config = dict(
    num_hidden_layers=8,
    hidden_size=192,
    num_attention_heads=2,
    num_key_value_heads=2,
    head_dim=96,
    intermediate_size=384,
    vocab_size=2048,
    hidden_act='geglu',
    norm='rmsnorm',
    norm_place='pre',
    norm_eps=1e-05,
    positions='rope',
    rope_theta=10000.0,
    rope_fraction=1.0,
    qk_norm=False,
    attn_scale=0.102,
    bias='none',
    tie_word_embeddings=True,
    parallel_block=False,
    init='uniform',
    init_std_qkv=0.0445,
    init_std_o=0.0,
    init_std_up=0.0445,
    init_std_down=0.0,
    optimizer='soap_variant',
    learning_rate=0.00598,
    beta1=0.95,
    beta2=0.99,
    weight_decay=0.05,
    lr_head=0.0069,
    max_grad_norm=1.0,
    warmup_steps=200,
    schedule='wsd',
    decay_fraction=1.0,
    decay_shape='linear',
    final_lr_fraction=0.02,
    batch_tokens=65536,
    max_seq_len=512,
    doc_mask=True,
    train_tokens=243800000,
    max_steps=3721,
    dataset='wikipedia_en',
)
Each number is 500 + 40 x the weight over its row's rms, rounded and kept within 0 to 999. Layers, rows and columns count from 0. Numbers have three digits each. The size before them is the row's rms in percent of the matrix's.

# down: layer 3 MLP down (transposed), 384x192, rms 0.142, rows 313-322, columns 96-191
# gate: layer 3 MLP gate, 384x192, rms 0.16, rows 314-322, columns 96-191
# up: layer 3 MLP up, 384x192, rms 0.155, rows 314-322, columns 96-191
down313 094:446484429485501597517448433550522488499550469559594519496529483521625502468540523481509463556522508455521504457486513462480499401537516482475557562515512512477515440465519474529490476510467486462526471590554473459462529481461478478492543474499560535539491518498496518547520472506441486480
gate314 100:522498572521505478494480489501465439532523463454459496478490608535493497461473457545450430455469552524568537450474511531507576520523526570458489540439458473495535517443515517515531480494515517398440495477519495508505478564577492480493519460554451488579447538543497440591477545578511517434
up314 114:521469482515569488491533547500478517452512503509494491517467464483579493566479584548509516479486509478422534483484525496469496464511489469567459532566512526482587417549450522542561525495501454483473519500504490519467508553479532464504505489506483476548575478421417512447523473474516526470
down314 098:505482500464448532502473526506476517517489549592560476509496556513430475511444539557561585535497472481514433510549456466591528539486465446525537520515409492494457440547498494454486506520492445568497508541534472491492487485453529502518563432501434512453492508529555563483550437472531472472
gate315 100:501565536546518439435514459516474522532484460512511514552415512523540533452478458505429422505463505491466481564492531491479517528533418542459495442516553488535515543465495478442538573456495486530478460513502498469482520461481505509407383500445566449492490553478477482475513461496456478534
up315 098:515503512470449505557502527527490558488514519564517569513422474425485556529457455516502501427530461479560470538452580540534532485552471463529555541441478521466455487543464515495563511578538496464498474554395508471474465444448475463513538512451476446494530448599419462523449392491509492516
down315 102:601515471494525489504491495487529469491428556431518455506436484547417526434543551459451558554464472437436471481436464544469502491432553527425401544444527468495602557484507554496431475547469484504516477473554539467454509536458526490454496457508551461490485482568516576482453533525488490518
gate316 109:546479564475512480548498511503497505550536511502527460512455554486485524437479450440495543449436469504458453532537519496552549501500492486487558524464488505573533488543534514489504438430468526546430533447516507503532471485525517448459539522554515515671520496510472433525490456529528507582
up316 106:474512510508521500506491553528499486475467462529365503485537475519508450513514498472539465564515458496520554549539534506504519561463499506463516455526492397454574502515526499583490509493525479515546529464575469513442498567503485472500454499483499523474503518453541501480590421538453489414
down316 105:524510492448425557467502478499485518481532485565544497526527515548488480470464507526500525486507475453571487520474444499478509508494436479486480581467548490482434588519437462454545470542453418487472456470478438483526503517508465431484453536512528421508411490573538490448434456530524498518
gate317 109:467552535491468570583515443529481530443515414449490461491458450553489541504501435512519516440488459516521465496489453475491513452505485489501469536469565481477506537509517423501523485547541520487496500441522473461614540456521539429435463608475551465516460494508512496508457415463519459465
up317 102:430467478496543440426555441541447530512485437551506531533480459486567440507512474575465515469518421560506467444499396454541461528569452477531530408466518585482541523573461500470497448482484545494514536459537508534453484479469508503535466516517456533488501503521504492511560532429435479481
down317 099:548495525507496505510555538513525453479486485519503569553485408538467493486448486498521427491444479532439524498487522541522491532472538542452424531494508445473462469442566459518541491460474481464539528479496478429501434568454559521492480533482482573472517541465534492524494489592466626502
gate318 109:557457466499517433531443522486479453525428544466498405498492485522496491455474480565429516474448498452508451550510471534494555523465513554473562530467523541557479478534518472501533530456447510500508443443461555495553511555509512492511528463546541491538433488524510501491520531496509426538
up318 106:449532413431438566476454472463558510437490463491475408522558520419510581476506529554497463497534458499592537476534509491472457506491540518481565510490572514553500415493430541494507531465518531488466510458537494535454547490461481502432549509529524507488484575481479498525529441507573487484
down318 106:493460477493550492558496490560527598462416537515490525488530530440587483560581505459532498457488494537523561396525499476521490502486526495565508459492428504446471524479476537549518467481522523523488510502462446495484481550575453425453449488480446459549594418533433522495453511533451589496
gate319 105:420474562531463497521441460476492507523516541546519526453472520521480476443500509408493539507473494475584526539458464495454549493447519493472512469423525462536476452547518516420483476435511470527536474476472530472457542428470496445451548511484491444453515510436504465548469579518513519545
up319 101:471465573511479469436496445546450437505516502533548467494498449525533625492560467476531507516445585516501492550478435450509419469493528488440548446491447455530520535494508464475465497517462552529573434469554457519462511529543475558441443527508437481501466490487447558456528535526454491499
down319 092:462467557538500514583497467468444485500548495495520483447489553490500459438475507467482482600483492507471530538530549494433522562499554477478442442487461554508465513549497457463428430500565482576528460594546491492446463494422513521577481518494478543503450434460529522553510493534438442583
gate320 090:492571467552504503534466517435449501526451486501478458520490479493446502475490454507527451497532361447517500504576527433480461575514488519456515528532447520454489522513522509478547531410564526501503449502509508505474435479498508513472495503506534572494409510552515492558473512433432462426
up320 094:492478526469440582448482504504544482543512510535459554452472537443517510459509445514545417551476567525458563482472541512501456477549507470492458516531502513435473508533526581421546516562475509499570474459486533446499532466458462519532549571548490552481531549463494475601497446521476533479
down320 097:447459532475481479398506482539523486527531519492540478503430486553535552486489531541487466448539556514552448573494394577506524492487468528517518478503529526522512474523545485519504493562469517540569489439492543543541509494488476464439533467565488516524624506508540492493510545452505436516
gate321 097:536466507469464473401553527507487480460463416514484460507543550487501488495460476464526458496560490535527459553543526453508551540591483582526462527495466422523446456507514532456410424543469472569540509472482557536474494451572439529452518433544540484555577514487459449588485538502520540545
up321 099:491539491494519492459446584521535593451481506593486446552418502453501495526553453463535548446552493484515508513507541500519473468553501516508461461449532505513527480501525464570448541521532556511509510512477508486479424506550448440515514456515505491543499629514519500464493462474531507512
down321 101:424526505481412487508509483500453555612523552464496498575517511538477455522506500556457508462489542526512464490465533468524530539423456421516503516470491442498437474471476478516527557514539463423554477548475513486526527581482554564538509490496521530443459471521481571513486493541540489454
gate322 094:504440533508513511498512502476418474501491525490461469471499411485519437461555501461486544472473482459519505447547523526541440494486455493495431492490494566458531591530504526487516469494531458496414458495525503505509482526552515490496476523499470473499502434545534484569493527495508504451
up322 094:460571511480460482536532514507508577482481486520504391558514533557474448495503525482474451538501463465498562556529458525506540508533523429511509509481519457463474571516556417542445472563417448456442520431572442446519464455475483484528508463520539578489496486470523510454464506523508600466
down322 088:513496594480487465486513537521501482490589556487474479498479465462516497428499403469500454551524468504488546493534506514442526530467478522487461452474505490450531429480501515424510559535516512471536571480482534456489510509497478401476515466447510425433527496494505420435470480526520534474